Part of a small language model's weights.
Size: width 256, MLP 704 SwiGLU, vocabulary 749.
Architecture: rotary positions, no biases in attention or MLP, untied embeddings.
Training: a variant of Adam for these matrices, 625M tokens, 4772 steps.
Each number is 500 + 50 x the weight over its row's rms, rounded and kept within 0 to 999. Layers, rows and columns count from 0. Numbers have three digits each. The size before them is the row's rms in percent of the matrix's.

# q: layer 20 attention query, 512x256, rms 0.0705, rows 0-39,64-103,128-167,192-231,256-295,320-359,384-423,448-487, columns 96-127
# k: layer 20 attention key, 64x256, rms 0.0608, rows 0-39, columns 96-127
q0 063:419465535458492425489538528483523570399554447533427507458454498552448515409498605596568419552494
q64 122:513531529508476607438433491507545536441473451432578442421496555472469633555515523505534400478522
q128 062:517552569419538600426492581468479506587420445477545481418418488442481487535499469504594553437595
q192 093:541465471538445608517430600533614515478459466490456541601631492433517559405565479551455535391525
q256 070:520489566502479516445574467513415566588526538514489445518516507515410492501543496507517541486488
q320 081:518496525525535428478547445562514590436503512515523514524486511606473449410570572542493496495526
q384 090:462534589480467500494445449467614461515530330533535512581540457464497425509478543519530516439463
q448 056:432575515464447514506451574537548507605540523529535415554546520453431505470517380569460466525556
k0 133:479400489524472475578429598556606472450560507451482594564499442544528519554505464494470429461527
q1 045:582525480494419575453529533565573556481518451412658536453493532515491517456469563547527412485443
q65 086:583523576474446539423577569445437506505596521407544529593545455406571504458503553485481546522446
q129 039:571507454445525439525483459462506613513416477500449476464471418508476569554516506445530550494493
q193 177:581532554459518479470562425444444533558444523535525433479468495504510440505486562446441553521461
q257 054:641485560500471565479469500485468481469483555402526521541557498479442516585507569479539499457392
q321 090:588520556513575455494533443517504546458451518541520411473472493449558488512455519469533461463520
q385 152:565553478460554572482575425492416579557443580451520452460479553521416547587462551528539461546472
q449 035:423605473482557494457499487513503555475490475495531510472577502532431486430472539476430495579474
k1 073:475529469513479537455495418382473496533476480551502399442558588512422402467478519549471488502481
q2 077:468548540417587400504552466564478537482417437544372502581451547456441436568586488503476507569589
q66 099:532527413526493473531477414559578535509411486549523444418449596599432468523473459515461438443470
q130 066:482557508490440587468428608528498509568511467448605496526430535500452481486568395522535568502570
q194 105:419463480524504490577452649555584518534491481536475593503549527492480533528515482508458523441509
q258 086:450470451555583430568551523511496486589495529557401506504499461564503452507451456553522537528528
q322 094:436413558473459422548476596497537583588483496457514491519466469585492475496497449567496490436575
q386 097:521469561516433467483477576474565378561488370525473528637507438479539411520538522554459495456525
q450 074:493538539533464499516473552533558388535593505466478515539505534466471490550485447579479521397510
k2 096:459416475495456530607411517614618538368497502544426516500536404521541506496487537487453503505530
q3 082:539539513471497535507502517481496544442524496437525517481549558498469549495417480480494407448502
q67 112:528497532471490568459496501439527496396472540382541482449530490443512558553463624564562448517478
q131 069:531552471441550503437511511451479581542351419548433450442516488487450545557499546525559514536525
q195 082:558598491472564531470459447422484522479540584464528483459579528442468502478448442497437469503517
q259 103:558546519395557525456466454509487555504523588433546461465584507533495538626448495507501428451455
q323 087:535521491460575466556502442509435541482472536523564470486500535587477456516453459441463443460521
q387 097:513606590438562423500488403407486492539530441503512579492525510492468443512495514504518475521485
q451 067:408587441421506531549418411600547607525531547495555549457572518522430480538511451554442397553502
k3 089:579495457482407499486515582552556486571524577433545472507419493520413575548498438456438496439554
q4 102:544576464465531521456539373525426574448416525562468439414473547486500453492479594531516438489477
q68 097:497559471517492515493459420553499587476430477556549487433490602536451513511521514537496486465543
q132 068:453613543411548555456479505467529530466407459473525503446463533493482500443464443531607518524511
q196 074:468467520539547493551503552538498571502508466555481565525486503365456531387554505517442473432458
q260 112:527519487472567483507590379527447567482423469614527509426511527502443465566560565496506485501462
q324 077:519496472501530387521492407603566559465531516552486488475467523579446502498567517537524522446588
q388 086:579565558459455494433509473502515429524509422542476571560602488423478406521503529527524466497471
q452 075:476538512446508485496429493553501566543547458538513534521472580512443494484524392537484459514541
k4 106:481437510574473523553361584515603424431505445449489509552573464540573488545581514551447502454474
q5 081:551516530533463509483473425524521599455464594497582474406590492471480530519420551508483447511443
q69 103:597477495446458539486482473411456560458518573462509472500502473439538595508457603488544543560488
q133 077:511527506468517513508553441454546575479423496528369426491491506488591448503411563426514480564471
q197 103:548517482513522511415549505442487560472432594549583413455402538524457563486391536478517490542548
q261 100:576513554474449536458520422494487505513426564452594413421526528488499542527502552473522493544488
q325 102:553522507469550520504559465415475553429486561509567423468513571527482488470409500527557510458549
q389 122:577541539461530498472578462422478589479431576580507479432450542451472512540488565508535498581506
q453 080:528482444493483515502473463476512571416473505519572504464515484508540522446489640517510423554457
k5 108:519550534421555554441530451465375516508421483474537463407472521442463514528475532499491488523409
q6 086:536503470456526551481496499466460615484431533504579471414500485501512552513421542541553468491496
q70 121:554536481446449544501461445402466569398505521514431484504548418372532507452456576503532520527488
q134 072:520523483463540550450507404473484559461422506517432429444576467438481477499427601445454480582525
q198 082:625517527518478493433540483523499506476459524586514493511500540472531463499427517441495469533562
q262 083:579515558503508519503468422543401591420459523569481441422485424483486516488534544432478466522491
q326 090:515562433470492472485605441488516521467468607520547375460444567507415505494467569533561485610455
q390 100:532574531406511556454566430517429579464471537628533509470529501462541496520500554511474541621455
q454 083:544480489463494522502460430523442564397459542555576490470524468422509501510505604497499424565437
k6 109:513590564498561491395551524454439504542508568480464447460466524519443529510529529610504465532472
q7 103:554456437530423574487451573389535458575572493523535506534514424479525595584527435445500499494436
q71 110:499443506523475514539528572424488480571547511503464567632483419415481465542518507478475569514499
q135 071:504398469554544515513475471482501505516545536465480464472552434519444598589535489456411471493439
q199 068:516458592575487492521493455529529515497471463489456510516506392571480416613510503463486484539424
q263 097:488481497549457521488474493543562480471532418449496563543481454520485507568518458513406576494445
q327 075:501460477567467590523484510465556473609530516465489505481496436429514494621488427452509592512359
q391 086:477490423469550534583513522527562584469494576457459500492458483539552512552551474517451514522435
q455 065:551439402623501484496541592452436476485478586438486489543505408571434551512552529424518399550482
k7 091:503556521510555503352569431478416561506519507548480512454493459435484503392535582510557527555511
q8 082:514492534534535469524539513500577549531412469590563591520428488454480532509376476466512476516434
q72 096:626503481562454580552502532465448493482476552598512506521479525440472526592442565522514505638478
q136 078:526554471464460525528436457468551469507491471539390522447407489477512448506414557508517505548396
q200 093:484574451502464522489584453528511441559401514481640385404492547561523490560392488538550430546546
q264 091:583513505535502497438532463509456527465516627479500535532503564462557498571414566517595481573513
q328 087:495577497521516533476505506478540525540460483557502532541470519505489468548438474516665484486479
q392 083:494582466410557488533541487517545544553540497564565508413423548502523550476546492592436436513568
q456 079:561511533567551512552509444441549553408517576494598509507543469414620396473443528528539455521501
k8 110:524590488445550502474590454435507544615547480481534501448478533489410545548528523535505488497465
q9 117:439418470492467560600454611531516471519514457475508510543492449522486586508599388481508499503498
q73 097:532522488525355543501436524410498491493545584500538486543530469458555570548520558500540506598440
q137 107:442447451516437468527431522563499474506572492537493606531516471499473469576568521503460459579522
q201 083:469452529541478534448534372500616451512517472453494506498679450471531407544423465560524475522523
q265 119:473463469477380536514410517530466507433539530435475529511538474538615576507526497538460494491546
q329 093:441473481481446579459501451472436521496485558426555551453488435378524520496591512504465540505471
q393 105:440471456534493447553434476585508592509444461442487464477521504543537520529505465531488469454479
q457 090:449487450557489471572486539462548444470451510406475453600523486493513447547510503480533567466486
k9 088:516508502568560500394625437545575508466557439442447528520500560488509452421553408596541571505570
q10 092:470489522488533481460554494502575514569485488494475530478574498558423451471455500363409470467453
q74 088:487473579491567510461598431478441559453553499525590453416518517496500499486497568533492537512577
q138 092:499514630377490451394523523472535495567361542456464526356476525507492411447461485525502536413524
q202 102:454472532452578495474597466496436608413418570473534417466460541445488570458500527493445389529498
q266 099:585563518515510513443595510426499543531506589514569439540544554463458513582435456485541489576561
q330 090:515554584403402472507549463506471583489534492616496524524507489444519479544468572429518477489561
q394 101:534466541482497515481483462485508476550492465498600534466492580521509475547525524399567501471466
q458 105:526501572457529471434533404481540635463547501576534485459484558434553500426569584529534486491614
k10 108:500485508524546457527477487399431434464486581407473411521462494502490432563490481450546513571452
q11 094:520480518448454456531524581501518522526448510506473494398467514474435502544450417575503386451502
q75 093:542565517497462496529453416460513509507589590566519478468513546390499555513474584528467556651557
q139 086:499512467462458460529475445423471464471599496571403522553400487428470465473423452384546534578451
q203 101:522533544511488524444523424544475486515432473577547462435540480523454539552517538496581524548469
q267 096:484491529516484511528426494515418508441393508479512499535606473422490490515405492523505567572496
q331 093:528469571542620521445465512495431499511424452496530513558522416440527471519488611582540460501375
q395 089:487449506554520492444522460520387533612466527469434447551406513521460578593470526423499473571486
q459 091:523469452471428523548498488497577548462440561522519484504509479474554492494404462513567512577361
k11 097:500526553483553445504616456428448532460495557488536515454501566573464445512444474530471415525528
q12 093:534458482524514549530452519467561526458427539552592477476479482514517510563607506493464494490507
q76 089:536488503467389563509398612501542534443559514466474544540549493425459484491484518482514531578468
q140 094:496527443505499445570442438535497533470509472587560478499549489499518476482606626453501562553513
q204 082:528478445555519492428530540437500614549516565528561388492459534521465500539563582501504451574600
q268 090:460483486558455553534465523528484537360538470533567533501477467421507527475526551499537515403520
q332 081:510548470452424533501511464466425530422478622524606379426465525518473554527561576482544475516545
q396 079:521539472507579524425532502543524631461391533547581468538491488562542455546543552423624520563496
q460 104:551507410510477556550436505441590554403466500537538495559506481445540478489600578516586428548470
k12 092:485487544512565498440503403461470469483500517512439511454454521422588487433497471600455531488461
q13 075:575424521623430473509443560472510473444495507441538498556514465561575526594516497435493552494458
q77 101:445454487546528544486501557486505472559409535454501581591492478529455492500516448542491480457593
q141 078:465437528532454522581500516536512530468323535450637494586529517572489575576526557386504477405482
q205 082:526474468534454439496487521498569521442420397353457478471618426565536480529610387613436477486450
q269 095:455462493518431542490472554474551489493443488520566519549461455501483508600579414536517450534464
q333 089:511462526561426479566460504556570527466463465476514548583532444490497581530612519467505510451428
q397 080:409446489492564543562551555483577412454489489403457569563529503548490504469481427416475454491478
q461 097:483464588497537558509525538500497441590398527504507492513544468563469590547559486488458508460458
k13 106:459320514472537459511435524609554508463485527483479466489462492491584480480579530474508571440512
q14 084:495575554461505493478584457490490554536496541531467489491454559469451505460481505480454478512516
q78 085:526526501492542544482573544486431479550579479464542468405567526486489485491504499507585573559533
q142 086:520626538513485533443582498414455424503515495449362451500494589471515404446501384459493525570461
q206 082:591534567481466533525596545429501489537520521477496460572568504485447483497410600476557550484568
q270 101:459468528456453454430558439477455609469545594514501521486544550514484472428527571486424480553528
q334 084:492592508563536503462584461422509505549482571566533403503516519480504444558488497513557491546537
q398 083:491592486443511498456540446437474563448518448565454418503515510607487522436513518502575455582359
q462 112:552560535530555455470555505449468553509502503514527464522490567441494415462475431499575477507533
k14 105:504554497432551536434535476499457529557449528545562466498502585486467507550436519483455399451459
q15 090:399467471469529466493525511517477501432479511488569530483546486471498540499443515609588542463631
q79 101:543517460487448505591437473499516509435549556518478469508514534522538488431469479518537450514512
q143 093:482525389492539589480477497500525554497580476584442457487566372427477526540488536535525506599559
q207 093:517534496501461600489574373471453543469510534576484432423377559529414601567505533444448480551543
q271 098:561491479562471549465497418566527551459523491460450506480473455478441526463524483460546469493438
q335 091:479498486458499585533554488435506526503568527516525506515487531523472599523474557480554468431470
q399 096:573484494455476494540501396465432506484454536593408458485575428456499620490606575504427440434498
q463 106:487474429576440560563424476421579531424503452538466607547473409397442511484477593503567528525466
k15 110:552484550459587406472558578528481544464529464489548445462409516517514449477599545539541538551478
q16 111:531445480507370543468413446463522458333527376524504511536481483482515512495447471464563433471510
q80 110:533497378447428514531426540537457494527521501481480540547438520457488486509415438492489539481438
q144 104:438455489532426483551454422530484572464525456564640500562590472517488616634534481496565500574496
q208 094:462502513518485523453507476455567540573500440492436549580537473551426512539389484479469492431581
q272 110:444514419432385493545469534491531555462544413497470519576497423554529548578498545549507502530431
q336 106:498521496522372518516457476544560544532379491493513532399596436446549511446467520546435446466607
q400 092:513467561456482474516454433487493569460508497524491451486599484521477476436505467540409450506615
q464 113:487511356581504534506480487491534521492515490456508480503505503485456439514451450499521437536428
k16 091:529504487449535568485506476577540532470532492423492488518493523551533522443481519445493471440501
q17 094:445462433567490497592474575511452410492554469498540532495511504458465573524432468494515485488483
q81 089:412489579572483522495529590542597519543461526513436561449489504545452497453432525502430505511515
q145 094:484451445532463532504458564547503507405526522513533449567473519538497444562480508467528413431478
q209 090:493493542540470614589488550560586463486546442540490525448552430519486507546541457428436555510453
q273 098:520477529520555514556457506517519400473678438488457565542483458525464408506375483522499482528539
q337 097:546430495507461450479450524558508582404532462501420549429547470510541475479540421512514546518496
q401 086:409467512540429541487501482501620377582524464428534526539425446550528502502518477532544519479506
q465 109:505436510584480436444457502560494488422506433463580441529623502529500535537488491476496501414445
k17 080:492433518500532481470502456546506467418583469483492483524490468535555478464538431458464441521511
q18 095:606497601465512493441525492490513440551502433443485493462515534478497536475445449549557567499535
q82 080:552557521557480545487483470490484556475497464463526538517447532416482509466427550567445489576532
q146 099:488564520512489471445512439486476486568457398483409502480462527568491479464513526519579447539551
q210 085:518586570612564562447483405480485535465437474587582450506537498447445551527500495502517416505543
q274 098:471557546423478514446509466490490556522428539491539448452507528505520500534501548488463566540393
q338 080:569549489479429537411516447536520490463439506569492495483454505428555458474562502507445458556424
q402 095:443599559418537462493510493474457580572499552486452486514420527453527559456498537502403530505576
q466 099:510542521519613551397496465532532550596479409434360466547457488444417556445497472462519566546512
k18 106:487549381412602504536577500480464480596391543504518480487578605552429506537428427478570520532503
q19 091:493474485511489541506436537506472521459492463511486553565429496514500567530535481505442521457460
q83 088:497492503505467479515447531536471462413565452453492526473527465492526622652465475477400418472523
q147 103:550494494571435569570477538617561510458481527468514535535554511556549450549508503508495448478493
q211 095:472502526417492490570520561517518414469561481400453486529570510444508476548485430482493484495405
q275 103:517527458477440597569414436547560465457536487369494490524649501530498515540504513521508558478514
q339 091:495481442502512487527431394508487460513412414435488406610517570439496521517497401433512582486469
q403 094:438436478553480537580449556510481426510506547457466522504525475489549545605562502527457425519447
q467 097:543444521432525437485509553547496482526594504451522535412475531544471551564474454526428562488420
k19 121:513473470424451536487443507507529527437558479452516615493494450486471470578500501465439550520499
q20 107:542520473525461547332464499496447592556471528458484577477430435536475438454514581463530488545483
q84 092:539521452545407464507414591494494464496601507498525586489542502515485521482542534487524444532505
q148 117:524471516534459573572386436519472471472501542549529456568552485463553507511530553564534534510413
q212 092:585583469544435457436440496430528455504514410504491572457499529612592552452426500488452627498438
q276 089:485492539427547510454470535490500520450510534409554414536438531616525482486518516467467509501431
q340 101:529534523456412452481514478539506454509492430478550464523426563510535586478420511396520468573424
q404 106:508551412529491525543480489514547451453548516516510491569447511437488526472523425515542456584446
q468 109:464526406585502475497390424515497570508528517484446537532552469493517520416538449509553535467536
k20 084:435485517519526540530523530509552453520528575425401511498497560457558466527636576571453480382585
q21 089:453452484444496507505440513559418441445507500539505512593489438434521513485538554477547575456520
q85 074:507436476581401512536461475589455481528454550503509521567498472494548453519475470541470549510394
q149 094:474378427437512465542440492524481483473537444565468477507583422519544469594505596445500479510486
q213 081:480454480571412479488522591534502515545495371490436487423546421526446540607509474524466577462398
q277 089:413514496545497387504505536513529375506443451539415526446581414534538451531527438481462468491429
q341 096:522458463577403471568514602461469460496470494507424495566558457517569464502565470489405505510484
q405 085:548526519458492521547475517493562447518538359407439483524580445492536572455468513513447546434461
q469 117:444432410601468478570386546510481524452451426513417534531556432518547533431532542497466483509487
k21 087:405439546597463521590516591585579540515493519536450520426461476524492457360524533464518556439473
q22 106:447423495562428424506440538515527488535550446479418523496486446496510554443526443508529458451499
q86 100:424500373573411549543461549425515419584567431525460528609456515414484573567476481470503485454463
q150 103:534486458569449438577468457470597447495392489444486488549504492517558546597480498525536434481411
q214 088:548503534406462465535471494506555394564510520459507543567588464555537559490485509499532540477435
q278 098:455461493483415440542419597575500432499480515469460537467509510547572517580540468479536483430412
q342 108:541500560617487442516471483548567450500484513445562519515509446572546547478528427560469538504526
q406 089:507441557523349553567488536488545427517478452512518460576539595487484543479552429506563434475432
q470 101:584507496504470493545509517454552472563593598523542524503481549582535608588462430505494508454478
k22 103:467426440509423544507437517573535521460501475603474550541577436552477509540506509525455519447482
q23 108:506531402609479501629454513568545556491526537463525456517483500565505503508513456502460545495506
q87 104:393476579501519468528490514488581493478439535467578561476433516560554537451520492517508505486593
q151 112:459437494520477639586447565509521507515466494546503528609446468407497516505451500429504493540451
q215 086:476537463551462484501389546437479537489485504506519462497511472400502513410493531496497498475438
q279 088:559469499613456495540487452450556456465586604440535497526455510481612448492468486585508493486455
q343 097:548484453513484530554459442507521498407444552517493515486504491466500476347512503528523563539517
q407 095:461450449536472530508371560490571552514541520509500547509507491484505504538525449509579465478565
q471 096:433509482532449567457491543497587521461550473473471488624528434544506616445440590534544493483553
k23 091:565458544495510420461514459568437447483542496432488576494532429458555419390636511488404644373495
q24 095:519533521534600563456445519444539548545489451511512427436521519577482452443467481487539519549527
q88 100:495535575492482449422542497473446518556584466554480459466488490463472483482478544476516452445558
q152 100:443489439516554481537495449481442517592593522444474500441494532501502427433474488450537444571486
q216 082:556532509541561498524413464551511546579499516585537447396517546499472489574415512556517483558522
q280 096:541538498419485515478536454530456564478523559519521435443577581418495492571475578515574546557455
q344 092:509595534469520596471517511488481538487393510539442503526495553486468524494482517543586434633454
q408 087:583535471544541470549544491531449529512498615496526457483432550386476507495483475597481432553479
q472 113:489560582439527443492543460510407524540577528419544499487486553495583482396492442420584495457527
k24 117:490546537503462543478555431453435528509542538503536454444465605525485499577495504417553476534625
q25 100:492597571472518443410521565523447528607473477597542613540442508473441493419513500512472557470560
q89 094:552551555474554484406486430554471537462492570452514526500513492554569564411514572548582481516465
q153 109:430498539495528441463519450466489483445523457479476415549448460485609507475547584591431415518519
q217 091:561516446479468503403512420509508516380521469477541468502427528575389479511485460511513453572479
q281 105:550489467576511518422538470507551526443525555571532426459471491534538418562527595472496489514468
q345 093:501512414492546485470505414529477460471595501475504481510509477515426507458518484462478423536454
q409 091:507544440478534551407576509481540553443485462516541579473391491437531553402599516483545467585488
q473 112:529494486521491446543540417563515517524529557429423477395515555453459469437463458470594419495523
k25 117:570509519487569506448542458543480599520451645479599439395458514549510504572486538475466517504396
q26 100:547526529454518438398612478440430462481436528609531508514484511437494488479538487546539469580533
q90 088:475533513420452490497542444428507493573452566623467433489504474468516531617471444471519474525455
q154 132:592534516466502509431570421503458504478496549512593442430581558472509465539539595530449412563533
q218 093:567517515505471539473536446519472472537521457554501476439514565503477505592459523477457533520495
q282 107:467463552585511439514523474452440471500463437569486457498389529571523467429547540498498507487441
q346 098:442475422479441554555548461435537527521549575530445452462532496611487481505530541467436513503548
q410 116:492573556483491501434542455415423491524534419499508422486543545444493471444523602434437527534531
q474 109:528528519431489449501512491503431454427502586477490498480420572509521487592492536456541510491589
k26 096:535508471574493564486532461433435490452545516554579530443474520532431527494434415533544434525371
q27 099:499429586502505536538520543472545545390499393534489502500528564429592491485415506537526504545487
q91 077:390414611436512442453507530391583539528468516532405531460502535413612504414540514505473510488592
q155 118:468501445512639411527465431526482526545593519548465509470485520456592524490586440523489432507530
q219 089:397482527484497506504521563525516479612542487519476521428478494455556525618523522458513505512535
q283 108:484478507582421569546453585428494449505577472496465475537533439446518459523498532518534530421488
q347 100:490433431498485522583492542526516432511557490443451555517554518477501530586531464459473507508616
q411 093:420449528495479457491577403445503476556499459510516508599519444525571530383481554463530481501576
q475 114:492438567476573496531508536525601391540535527537510562576463483453512426531471492486467564483566
k27 106:511477444578486508465495519490493471443612458515536600543501440500543540483489475482480501470433
q28 101:469431413586458504495406433519517412439584490517460505567560499464495497562486557496497465519427
q92 091:485429503443524446483509491564525486546480475513460487472458453525469563416396497543500482456486
q156 104:593445517556561581474460515526511540581557496504556522518508476582512468556539501497433548422531
q220 091:479439504554486546554485588545537480478567465413509602514521416539515475444558463545407558402454
q284 098:533474479465397483518435548507568480545523369586490502442440410466552398484619445491453489440547
q348 091:559445503425473516481471604519499547487540435467447556472494479501495518438599545498578572466465
q412 092:493500529586488510507390585532618423530554463423458545502529422573462429502529518561433543367441
q476 116:504436450550475544497447568562483481517561462488486507571566468536488527530543465492548478505380
k28 096:488409548448471457512492552465491513500512432474502516470568385542618490465508481452479476420558
q29 094:529500513485569492514610451553453449571445464499430550525514525470485471512405427492481444462456
q93 089:483572511483503479549587463441477514571520510536470564536426530524458570473507487523470418522556
q157 102:571514525467537475476528543525522521515458566477449518384463576548493470635446518485565462385528
q221 082:492501542582540540571590483461465411546511502623553487470582564446433526481446472487606459495488
q285 102:503492487462480479471537436485435452591581588509437530447407499555513565479380547529558509515433
q349 090:533507513484586431513559481504384527493489550500549480428441510418443475552605371500468473473487
q413 086:441474465501566479542492521474469535529504534596520586473575419515562548564540455613544471580534
q477 109:535492554433490508490589494474475466549439523529518478386463530471479540611491612541528529502428
k29 113:500574443455501543452574450392446544600475447487516446499478544493500472511418448488451543528470
q30 105:523507478475541490395498464571460530454482466564542559488577450506487460432504472567398520546402
q94 098:597530615482562506440534418531505486464589497536526530524547487479608574468577457545482446452504
q158 112:522601492487513521507439455544488483475569666523426485508607522493490552478521542490517535562538
q222 094:579485449461485548464544531528615447496531489460477509485515553451498492555440579415485576519412
q286 094:515505588486539559443572442501449504588357499549590456468567606437478487556555535434609536442558
q350 105:521549529510562501488508501404535509382480545505507413473508490490505533484484448485574502583512
q414 092:592520500441567461492500470502461489503544507557456490460537443520497431539535533458447519581413
q478 109:530553495553405552499494474487521475431515405589463483575538516410490512385522526477488497546520
k30 104:445612537516442546466602520450486557505565530500549503428415468533507509468447518524460482518536
q31 106:522456580470473447563501545527549441459528479605431594510483438418509511532506527576504512400564
q95 122:459500381557416521556526509488529447505517490479400548567403468505515470470361405491507483529482
q159 138:427473459513528472492478570525506456449542442496382441535516454588520544529546457586455536500492
q223 089:479542498533509545570431488498489524461550544373505571510518472600483573468565431549490467532470
q287 113:340489450536488468546489587598544476489492512480494476495434505542437440576486467504455433502444
q351 099:540535487549533504557405506478497516558490520477527597445513487513546493574472593491592614518388
q415 086:558465519498517549422481543493560467423506414459535488520533499593573496434468491496569534491454
q479 116:438474466491534481509476494549456499447461480458550489420508461553553495483527450522473510435390
k31 092:532367566500396514503452577512546541543491472484479556479546393467498483430434530522466521485604
q32 110:475527528475479427423519509379429452524537504499474536545543574500508630546454548581563508502418
q96 082:528506469430531455457565422539406567389404454454499473535506548560492584498462511536611425471439
q160 126:532496488463506447503520550529420539484495544464584546459473571563515556571456564555517426563457
q224 079:465582441478581548577498543517483493510507482439461534546456485523430570443563451502627468495557
q288 093:488544440466544565513528590460472540528490445608437494520518445514506545524480406507463525604447
q352 083:516520462434441534588437519504441537466507568493468480520543564514481585584582520511522522523484
q416 085:489492490498487574482482476417458445437498431579427566477465460450486466531470551493555545502614
q480 109:521543527526587474516560479516390531493561511497470510466574534496472438478497588580544659466469
k32 094:479587476470545510513561464423416541634501511559530490503467603587443505530432503468530467518472
q33 118:537487469512527506452572565454414492568416573514564507426376503466511536483437487484525457576519
q97 093:433590525475554512462502463469482521567441588509461477493465442475490529543475462492530492530528
q161 129:516525501440482466529523540494432494511320521621594520567586526534431461514494528498538522511514
q225 098:526586438456561539454565455499377519456476546473557457469434598532463479536447460592548396485517
q289 101:462578463544465495526565549433462511421501544538487474491470546573414435595554466503481352463603
q353 092:472558571427521476472488444511488483524384551440563538442438475553488493535448579470438492494537
q417 100:389632536426606463437573497418398533584434502589579446499441581506481453453428490501466482551491
q481 113:521538496420503494560477496565384598523365516524433466485439533518418456528468532499503514538500
k33 128:522540507406550550476538453396390564521517527471509402481541626518417504500421498530570514474458
q34 114:511543416487512571523487476475508489551537456470458512545556515565496536599513535507442487489393
q98 118:512534570501481463509467515500562493472449471430450532513514421653572481500532492443493478426451
q162 172:455462506462534456485460524569505461491598527546371591499561457548473458440562444463409603498550
q226 100:579471542542559489559581520520472517467567441580462457432426534456537403497501446497450500486512
q290 154:442456516480510434497473531567535473503608527468521551451546454493476470469537466537531544441574
q354 165:438499518438542491539445501524584491410510494583451522495465465479531508509573476539467516461525
q418 108:446532508559558380591396565525475516482540437443542600490491471480442468507598417514420551443572
q482 144:405461488544528422530469594580564468445524482519476547574490485497486452591529386488409553462496
k34 096:483482526548493455512436583506546469557521498478485558554441398471516516445452486470624548468468
q35 109:570539553464528374561502502487574461430539475540527529560337538384419438491499435476391531560462
q99 105:543487617508468462472488504432535481495514504542564449496496466439544418579473513439353517548482
q163 105:463544541450492551557541448512480541568540504581597494506419551498509389573457444537506522405422
q227 087:598516573418540530486510476508499455504512538399538519544519573423584468561502596447462515581435
q291 099:534504579538511458485539476493467527511436537499511465487494489530587458522512524539522522496465
q355 096:560494573408596573452536478508489483544402458512536506510470522509498413514448576399435619497349
q419 087:572495578516570491505401502528497457563549402439554505596475430430534475506352544554538525512444
q483 103:511515548469547389522524405491470583473494461500497476476528532417599403475520437568395526471540
k35 103:525553516518509503463601457455454543583525509521520479436579538486418481476380482598488464523555
q36 106:458451442511408538484444446512518515429462588374573466491579478452511584478517512459511490507492
q100 087:443441452424497496522538509419499625435586567523484497478535504455464591413571497557519414476497
q164 100:493429536406533479510540483546513547504554477450524591456654470486555527532489491545433636577561
q228 095:388513496521594473531496516474480434475458472566491522538501486486496544466545567480503458466481
q292 095:586508508482452564512479489517496517488475509562456607562517497441424584507501553430548522541595
q356 096:463442483494472507507517412504426568539508560480565575489456503465550524448512562497515539482491
q420 094:479390454572496494463432499557516463474510477523530573464558462496546491497503537475567514520429
q484 104:462508481456388512508446470519475529449575525468529527537513442497521496396544491530522474503534
k36 087:514557531483473513448545454443459421515451404499511408386571468470505422464497499409617485550501
q37 110:526568488442493497506462459618511507441534533494509424541506482533554539416496501504532489569539
q101 083:486508431507471537562594533554497477520465570481552475518458503424484507466509551513597518571564
q165 115:559444467516460475504460509538513449464586514551544436556487481414484455458527573513467540590441
q229 097:465616539367527537461567568491433575469566575403508435519490458514439534457542520517533467503481
q293 100:642541451435552505468536452473505566535562567568531444463524504517521418456460519542434514512383
q357 109:514569531489495564509485451526519485527536513535548527563532533503486432512474497486510524534423
q421 093:548542492419525435521523598547444530479504523523500478513391552494405519493477540514586501586513
q485 100:510570490493542579448397455495467569497503504525482465505498484529467584412497559518508443503435
k37 096:468491573547487529430597549439398554519449493543499407508513578515523461531452511456437552495502
q38 094:489469480511537431542542534546537420516411477497448475471570558453556615570469459506490568481502
q102 082:575546530475427525541534487558536447419474393490581455570518491455524466537523439483393547511600
q166 111:522505535401470493436551568464491562564517464459448506471492467433501512416452453445491635493538
q230 092:484478511491427500490442456491490489519530456482612470537578484547491559502449497532467556426567
q294 103:531448475467498574461469498506505482493465587511428488516567492534498572397399522505521568509510
q358 106:428436562523498488487519446524462514475506500427535545546611445461515522366418594464483626467538
q422 095:450425540493449426582519443528440404522509561472545490483483531540474551562425356533542521491520
q486 107:493494492531541374484553582630498468487514534451459491538531568413563429500522457484435525452530
k38 097:522462446483509514537511547503492492511443416401521499558453408516511494514557474436460406426515
q39 100:480459530401485540548457556527548492472545524527540499522509487466485532565514563366493397474584
q103 091:477485503519525586488543555533504418620479528442570448481416511411414467554455479525472444527515
q167 100:398498477535444596545441560453545463468491459531478431628448468493392466575484459497490523496423
q231 095:594498519500407489491555453516463520453413525449571584456570477530476510515542532431435515439541
q295 098:461469486581512436443437557490499514559338521523547491450534477533469558521542589471560406545440
q359 098:430510496493454488507520443488456528487522542416506519540576511473500643507537509513489478516468
q423 096:504600493417422518614424534537555482578504422408505474541556555552452478484438566406491446537456
q487 096:442488519568489550437544598541509532438444445431616480463449509475533574488541428534471439520483
k39 091:573544499499535487470495455527480504515565513478544509509452562496538514457456530463526460449555